{"n_layer": 15, "d_model": 512, "n_head": 8, "n_kv_head": 8, "head_dim": 64, "d_mlp": 2048, "vocab_size": 15278, "activation": "squared_relu", "norm": "rmsnorm", "norm_place": "pre", "norm_eps": 1e-06, "positions": "rope", "rope_base": 10000.0, "rope_fraction": 0.5, "qk_norm": true, "attn_scale": 0.152, "bias": "none", "tie_embeddings": "early", "parallel_block": false, "extras": ["local attention windows", "paired heads", "gated attention", "capped logits"], "init": "uniform", "init_std_qkv": 0.029, "init_std_o": 0.0, "init_std_up": 0.029, "init_std_down": 0.0, "optimizer": "adamw", "lr": 0.000918, "beta1": 0.9, "beta2": 0.98, "weight_decay": 0.18, "lr_head": 0.012, "grad_clip": 1.0, "warmup_steps": 296, "schedule": "wsd", "decay_fraction": 0.601, "decay_shape": "linear", "final_lr_fraction": 0.0, "batch_tokens": [65536, 131072, 196608], "seq_len": 2048, "doc_mask": true, "train_tokens": 956400000, "steps": 7378, "dataset": "wikipedia_en"}
Each number is 128 + 24 x the weight over its row's rms, rounded and kept within 0 to 255. Layers, rows and columns count from 0. Numbers have three digits each. The size before them is the row's rms in percent of the matrix's.

# layer 10 MLP down (transposed), 2048x512, rms 0.0643, rows 293-342, columns 320-383
098:165097142125154102133137123144130140135145104103108126112121120107148115124163117139094130095157149107123127142151166179120095106103130096141112125115161161156133126129130150142172087119100131
104:080105134069095109109121092078093136140108147103170152119129142124085149125154108137136100137145149100120138128113120129150172128130103157152099102119172093125121113085108172063120106155171082
103:151107147139104100102119126133120104125122142110130115110106147127112115152104076096138088160135139143150104122102136145124201147147150068114111057085110110134112133122117140096098161135098171
100:127110171137092104111153108136180103125114136145103117138132199066153150127110090101100131115139097098145109108116106121122111151149095141146131139107116070170100116129107138180147132093132124
095:125167125147098134114118137100110129109130121121112117168166140127144095175148136136132181137131105142152098106125087132172130099139099140137154118128158146102144127136093195112088127113118140
098:100135103127125142111157133137104141106104098133128131095108098149139143116153153120107122158147141152130170127121144128118154167155091120128138138165126093111127141129103132117146147131096097
103:123130122110105108140112147124100131120149156162130090115148133135144108097130082139136129138119149078105152122118156088147146123140073140126133129124120149134125133142129117096087116147125132
099:131145138117142148108136131148142138127143132158118121157153146124113103091108164106084200185068092156132094144157138100108132103158124118142164121098117135170119121147154101112176124129111150
100:128152156168125121138154126124101108103116090128085105144130107146099139132124125133162127147183167136124153153127143147189127106153152161145096174151134104123187084168151115160150107163123159
095:113185151133162106093145154123075126100151126163090130130166089153201132150144151151116123117125119101119114153150122037094120144128129147097123106144143142127124134096110156106138167165118121
083:106138105124136109127094146115132094147135132167135170162104140119131105079166153099159112120155125134127159134130194122115109124158136133134139135102106146170091122111145093132095117152102150
102:113187157101121134126148077111111122121131107103128139164135153169094143129168073146147142141126142158119187164121114095109094121152144127125172125124104126151079113167104132121128163129103103
095:109140134166164112139095139136143124119148069132094112095115091132137094118145145134108124101116152093152088096143132137090138134150133120145166131126105156120099116097123095152163129128115075
096:119139190094144167138149144168129144129116136133155135133188094135147147129139161125147121139143112163090139129081104100130103150138092132133121148156134138121117096108151092156119065130134114
105:128119115143138128136147113172122107113151145166073139149176190117145159187110124097121116132156129109155142128107149094082122146111138117150104133187124165129130117132146126154165111108146079
098:151128144146096115114106168169148122121109112150093157136095144168105102155128161116128127163131116125099144183109071122168101168139163125178136077122131140072119132113104126133114127150096082
090:133115126129094117069146095129094154160086170139119118139172130145127125082159076130106160134093132126085128109139167137129083116078118142124169121123150137126143081109173138098124096133120102
101:157091138102140148130128126139144136151100123150106113127120144152109092169146114157132094162099112123131161109099120078111154149149092143096150120107104070155120125159158108108104166116118138
066:113115114130187147122112118128175169142125101127126149131117127134134133128092165138101102126112116134141141154135103142113109193159135126130095129123128123159097128141133141152140134094120105
094:120108148109121109126138096114134090147081138120136138100125113099110132175130125071091114086137134102083150156113118158174123156139151153127121103150123140104117155173123115151108145114084100
095:162118098134126104141166131149107174101118144132148134106153133111148146143151139107117145092111146120084126128140096122168165159183122146116127077089100120125136107114153093137092099135089165
093:120099120144108144105127114143090157150158118118136089127116152146138143097110160128078098126110155171119125139119111129122148102125114137132128098105121133154115145096106109093118107064107117
091:118106143151113160107150136089122111119151113127145091129131127105148127133162124113137116140145117123128126146151121137160130113122141143132129105138137123134101158125106164123141101121123083
078:117115140091089124121151124120181093121100137151101092142106125146104110111155087123130159135128124146144139113136073134139146135125138148136145154088153122137149171123090080114141122110179100
099:119123169139158137141100122139177123115172147138119090135160135104088157170131152097105171125108123125144151152124146110152110095118115092105140111176120197099154099185124134140136123122127115
094:070144151157118142099153095136143098115147140124157124186123119107131086102136118123127163159124136102155130093151157145091115162132145132124142118128121082128122096104120128134115166087105124
095:093131172110108151091142086134129125111123086185149141154123123099094142100185101107131090140088110082141111133106173133120126120134110115120112141139122128151101126135152145144127150146112138
097:157116136119107116129122153128096141108160145086126170107121158128142140169149131143105113159127121119078138153162119107095127114145147147118136159168122130146095096099108149108122127094148144
103:158117103118144130114148112140140125114198150111108138118087116118143104150110094135152125139131120150163175134160123080070135072150116149160127126130090110123140148120153096138099135130138129
107:152169138136132091156124066138124083116154088120106175092175123117105140107130109144134138152152098076121156113148188087106124109090110132154137101120144192114138126117148151125142113140104133
094:133137123111135118152139105129125115109104129094164124175112133111107124114130107117145111122150091116100112098146170128107116082163113164112144157139139099109120131148101147074109128155084182
103:181105151133130165118098114132100107121151139111114126076106099133090146087121121093140129127131125180076152142132135099134121107133094119116159155099092181145143095135118134170101146165150133
100:127106179136098132108118207128127121110115105122103125172107120118186086170118159077125111102145139137171143132149091115146115132141137114125155126132098153143107112133147121077151148157147158
090:135139099186145149110097118114127148144096120158171114142108140137125114178127119153115130103137162132153129141158115150161079120124152138153088100106121161158093105130178184157138138105120157
085:099135171152102095171121151143129099084141145146121124161173103092101141138134152105145170155113139149123133137115134125121141130164127123121092122141121150162147146152105115128124158118134087
110:103074114138129114078157117138139114127145123097113104179089128111120180127142120109113108158118130117131139102153133143115156143144158122140146180120148098168108118157160157184143129094165121
104:177085106124131089099114161108110138159121149130076151119133144118096106127128193127106108092170115133105108114101119115150156160128158137154083098109112127143128117086115112129166135122095144
104:095083095130141098143100134132138146121118104126168139124112131156115107094140151158147128105131132128139103115153148120081115137139081118135101145118127094146092117102143134143081120099134059
104:166128151093150145154116146114116106120120124152147138128133132131138110131129121115112129122116150129146122148161098117155125113149164146125154110129140062143152113157107108145156148105134101
097:129125154118129072158156179119108106130118124103146159114110098164152148156112103159116154145118120127110194109152137174127139072150141109170132062089137113162114134099131114136099099168132125
089:119138102100163081116171137158120139169126098136121142153073132118109143140123133144148139108101144160158138142094170123158120120158131131130130107112131082133097136169108123131108087157110097
102:138124076117126159129143141122131113114143107091108139175129099139096128110146103119085115102116083105077096142118143126151112129113118146146123091080140150162103135090124162140137142118136133
110:152117107126118131098100174138156127116140150139111133110165104119158133138133174143115106159127119108097069095133155145187109128130157128112158087120109118135150119116159157122139171182119125
108:089137149104102108122137181091090152153130199175100175134112105142130158154128146099092111157133130102128160133123156152116125111084154142147155115084115104161111182151125169097073171189115140
110:121118113139119145154078128120085105140130144127101185107097077146121132187137098109117147152140089099126116160152119115137102144073114126110152128093145085086125124156105139093150136121104133
099:122137103129156116145088166121119086089183144148086156162163122100124157122124168124153129135125132101146198123122113082124147155108140145134111115137097129158125098134114137124118141122102145
103:144088119147143095148170156164156091141091133104088098127083111127115148069117138121100122178073093149127124137107152179126091111114119133090131120123133127130137115119101126143095109107091142
089:110170150130140135101080138120120135133088140149124153078131195138157161109143161115158107111083144133118114117133121134091126132133132123142133138092166105095144122126144140159168148112108090
099:149121154107140173132168185170108133136152077091139136137134115128154101145126140128159171095140136105107148093135139135139124097111131138148156113104139115105106149115109144167096139126096139
103:103151098137105106162161091106137112136117120143110112150119109165110140157119135138133111131138161133132098155127160164113098106161138114108137089158138125114121115125146112169120130107116167
# layer 10 MLP up, 2048x512, rms 0.0703, rows 294-343, columns 320-383
102:078120097124083102116116146108125070164134154073102119105131123141134115131099153135133139123077093125130118112114117095119091126112128107133119152162147080126152113047130111129149153149139092
103:130124118173160091121116084133075115156134149151124144111094151117090090092091076074157123091136085161146107142140154143135100110149134097144117105104138111131121096152149111127134157145127101
100:127127130182163156125102102133147128166129146126108139163187172084104119072064072065117173106181120159157123131109149133122121097126106106110149193144109151139141146120133140113127150110162152
096:094113118103125117121085162077109096130138133114116090104140157098096142143122110158125152147105157153119146088185160152122132155128131126087136129164161131093105174127079129164162096170165164
100:141090147146169139132137122094138121112136108104131138103129121157113159127147082125108160160146120158128143108143142138129067107117108136127137154167142131125101148093108088140129155182177146
100:112129137133157104124078140133119160122147110124167135122174099112101125096110132131133118090065131099123135160127111128122112138137146155089128101128154089105146125104129132135120131138124142
098:149133152146150146134149111091147129128119146116099136140118098143156146117132117123116086119103139109132115127158129155146151100086121099145096123129138132114107172109130109112105121166131134
099:147139129156155114127072125118117104148160128197115106123111113084094134090110136084133090077101161142130109139140158130149131143134153114150105101130154134133141120115158088113140141114125155
098:132088084177142105104130180094115104124122163170129113131135124142100115135119153107156163103081138178144123122184104151106138078114100069109100129166110119110074107105145067151120144139070117
088:171149122125159133161167152131120109137170127129137145110104161128097156106139113116149119097122157188145127147159093157129167164145154096122121120119100137122172129115110140155156085107096118
097:111141132103161122144148106128126165153073116113105173162114138162110147117126121109135120126143120141169097149157144133089109071153124103128165124120098108124068117144136129110145121094115120
096:115171122113150150113152128105136096152128122102150167099142097096122146131123088120161089116120125133090129119155122131073154129118103174095129150119150090096119075124164127149104122134158154
099:160165126135098128152103106136122114168163136118120145125145090117133142141104134140123133092180076139175119072118151133118145108151160143103134151157128139101097099081107130142115165169128137
103:108152102131117157129153086151114136110137155163107113123191171107104101146142140134114139142138104096143090097166105114121140141123129125117130117109158123123153178119144117134100111119152138
100:153152118103163129154104171113107146107107140103095109115117127124116158123115089116075131144158089149150178136136131185125102166128160141138107127115098149057138158097157117160145148122118084
094:160128136118131132160096152094107136095118134141098087163130083113118151126137132112124132135139120196159157131155127136188127118140109126097110152107161162083102100143131091119123092122151100
100:176121099143148170159115119125137109146132142144113134097109149127120146119101135112067141091126104138158139091122178128128144122136120154135104131106090117151122131119147133129109114147108147
072:169140161133121110114153134125094121087087145102115128107126119120127123156142099118152162167169133111104121106144155112142131108099148132127168116171145127122124170125129098099086129175123147
094:121139115125130102134127145135129104126125186135071122110112152154140080121147110119116115162113137090127100105118120174137109153148116116146133135153100130105177159123156107144122167133156151
092:137110139121142119132144120119127103156116069175158133170089132146134109112089119144118115111148073112144116112175162192139143089119120125121146132156108114101137115132143125143106140172131134
096:111156112127110102134181174119129154147123073152117120103127090168142149107104125130117152117073097130142162120143087130185118095099155077108135126143134088153130160107080121151092075093128124
099:125127139110105153155111095094115103069151126095083094121148102122118120132103141085112131146108115173114158131148148137136132123134129081134106159133108080105096152118123149162156120128139150
071:133110139131157128105127152130129112138110135128095164115081139131160136129128183125137085120121148126124122171112178124117123132128146122140113106151119099134094088127131110148128153148071128
104:139133153147118153139151172131107113110119136143128125141102148134098123124157171147138103113129127171124135152119132151154164122148162123142136135131083156149170117106137151121096094110145141
092:129135149112116146109130167122153115123113141141137080104108131131122170096112146121059114158131110138142138180141127135119131127111140102175157157123126099107132129147175145145122129149180087
096:153113128147115071104130113160095155132092130125112123110146141113147148097102159106149164130124091141147155119122125177133153106113098136162153089196148117123128130111069177125126130121119129
097:162162120134131142145097166068167129139179112119153135145129102122118123086099121096146139137121120086126087136169094102121123122168092126089112117127127127125126133147130155136162092132131097
104:126162129151080143148096157145133155156167142085156145106120099115126162106141149120190118128172135158104133155154176093122100114164137144125147118086110081130122100126080106075133123097098115
107:154154118106110135156134149131140133187110116104115164112106099112142129136138118081146116093124109114152123180157133122149120098128133111145151135116165093091142091194112127098075160140124168
097:123163131126149133129125113091112105128124158099138120129182113147158167107114167114081152095104106136117145160163148136104139145102134102124107124110101100125131123106089107140119127126151159
105:128097107144104156173124132137131089139120133094115107084151101117102114121130135112100135083102139109111116113129133109163126132146142137126148150130099156086155145121097112148132180150117109
094:119120149128122097139089112097104155083101166147129145154120148187081187153088155126084131081104133121092102135150194121107163156106119114131110110109133117150100101105140166111137109103147101
094:099109089141118130147161135150120134176165152119130094152092126149150130079100157128087104135140098138161108154118145173116147158093142097151145121122089084112106142119140128143133155132138091
093:124120120089134181109133091131130145184132102075138142131103140129141120094090089140108104139138139126140137149145125113141140142111143130138135125127145087072146155116149178130161134160161151
105:148163119158112127107147112147124144121142103135084153174122147133077150135143138143123123109156089107126117109124178131139167135157093088117107173128157158104126130144100161144160115164132138
101:099111092091111129133153112140103129125081097108138161121118129163130153126082103125159111134142057150136164128120075135141148128159104119152097133143092129127165126144113142125118100127117116
103:132121049128164131101147128115102104108111127168111124106111067134142155127092131141157133089041128110126132098187145149125131129141129108142122153116101148129136119113136132153142136104110110
105:099140058087134097122136175155124150076141107154133139116113113149110123121103144096112147133088115137148139134142116102157122144111127101109122122146153135093115120140091100150107102122161176
096:112121090155142121135142082117118109131135147128107146160124049121142129124077079124133145128142141143108141125125139137133102052102123100120123098110124163081144120156120116119143122111164097
097:112127154095138147114147137128139140121140150126101125118121109080120131111135106128164109129185082099139116127147122118182127112132094135125187146116107124110140128105105183096145120142178131
098:134158153126127150108160143087144153111113108167093147076163120149158129113170075119119163124131136158135155120081140138161111123142095097174120134168108118094128158168122130115136110142141127
109:131168101099105144117136164124122130147124159135117156129173155073114131117108111136141162100070148129103110137138116139124099137142142162129170119145095139125126082146134149124093108154200137
109:141166085103129088123101113098120103118107131140131168084135138103092121125154144121151093113135118134120160112106137164148126131100155134091121087160155167104140114140153161135098146165164143
107:145117123123179123141081146101125148104146087121109159108143136143136122110158126120091167127111098144096148155155149103183139123121135114122171116129155102129168131114094152117144098104132142
100:137108129154086125140134091118164135117123167141095132146134125149090136118101170113147168099145117124157125112133126158089126149129147137135162145122141116106095116145139139123165158130176116
103:124117101097158153155148140145121128151149168119103151111105122096117172099138165141142109111121151159167125137097095153124115154133123171155097120104150123125175121119102149155128173132118120
086:131127157107133133138107154062133114133144079163124111110131127164112129104180156112105081119130106110190127127115096105118127169143123152136179136147101104101083094117128153164151122107096091
098:125140134120139166144133159137131116142060149161103110140161121109136155112108132122131112124114156199134154124148164208106084155133135153130163151155105156094122121154120146097140137160109117
104:130101144113125103141119115118101152111116131141111158189125139180141146118120163091132138125106121117150103117136128100154124161115101112141113120175181130149101095137106141079111138101132128
102:123117115153173166139134175151113099131099096138137134097099127094119133117127118101117172104128090129131156128129151155131146091144098150119125121081104133136138109147122135119096142119143106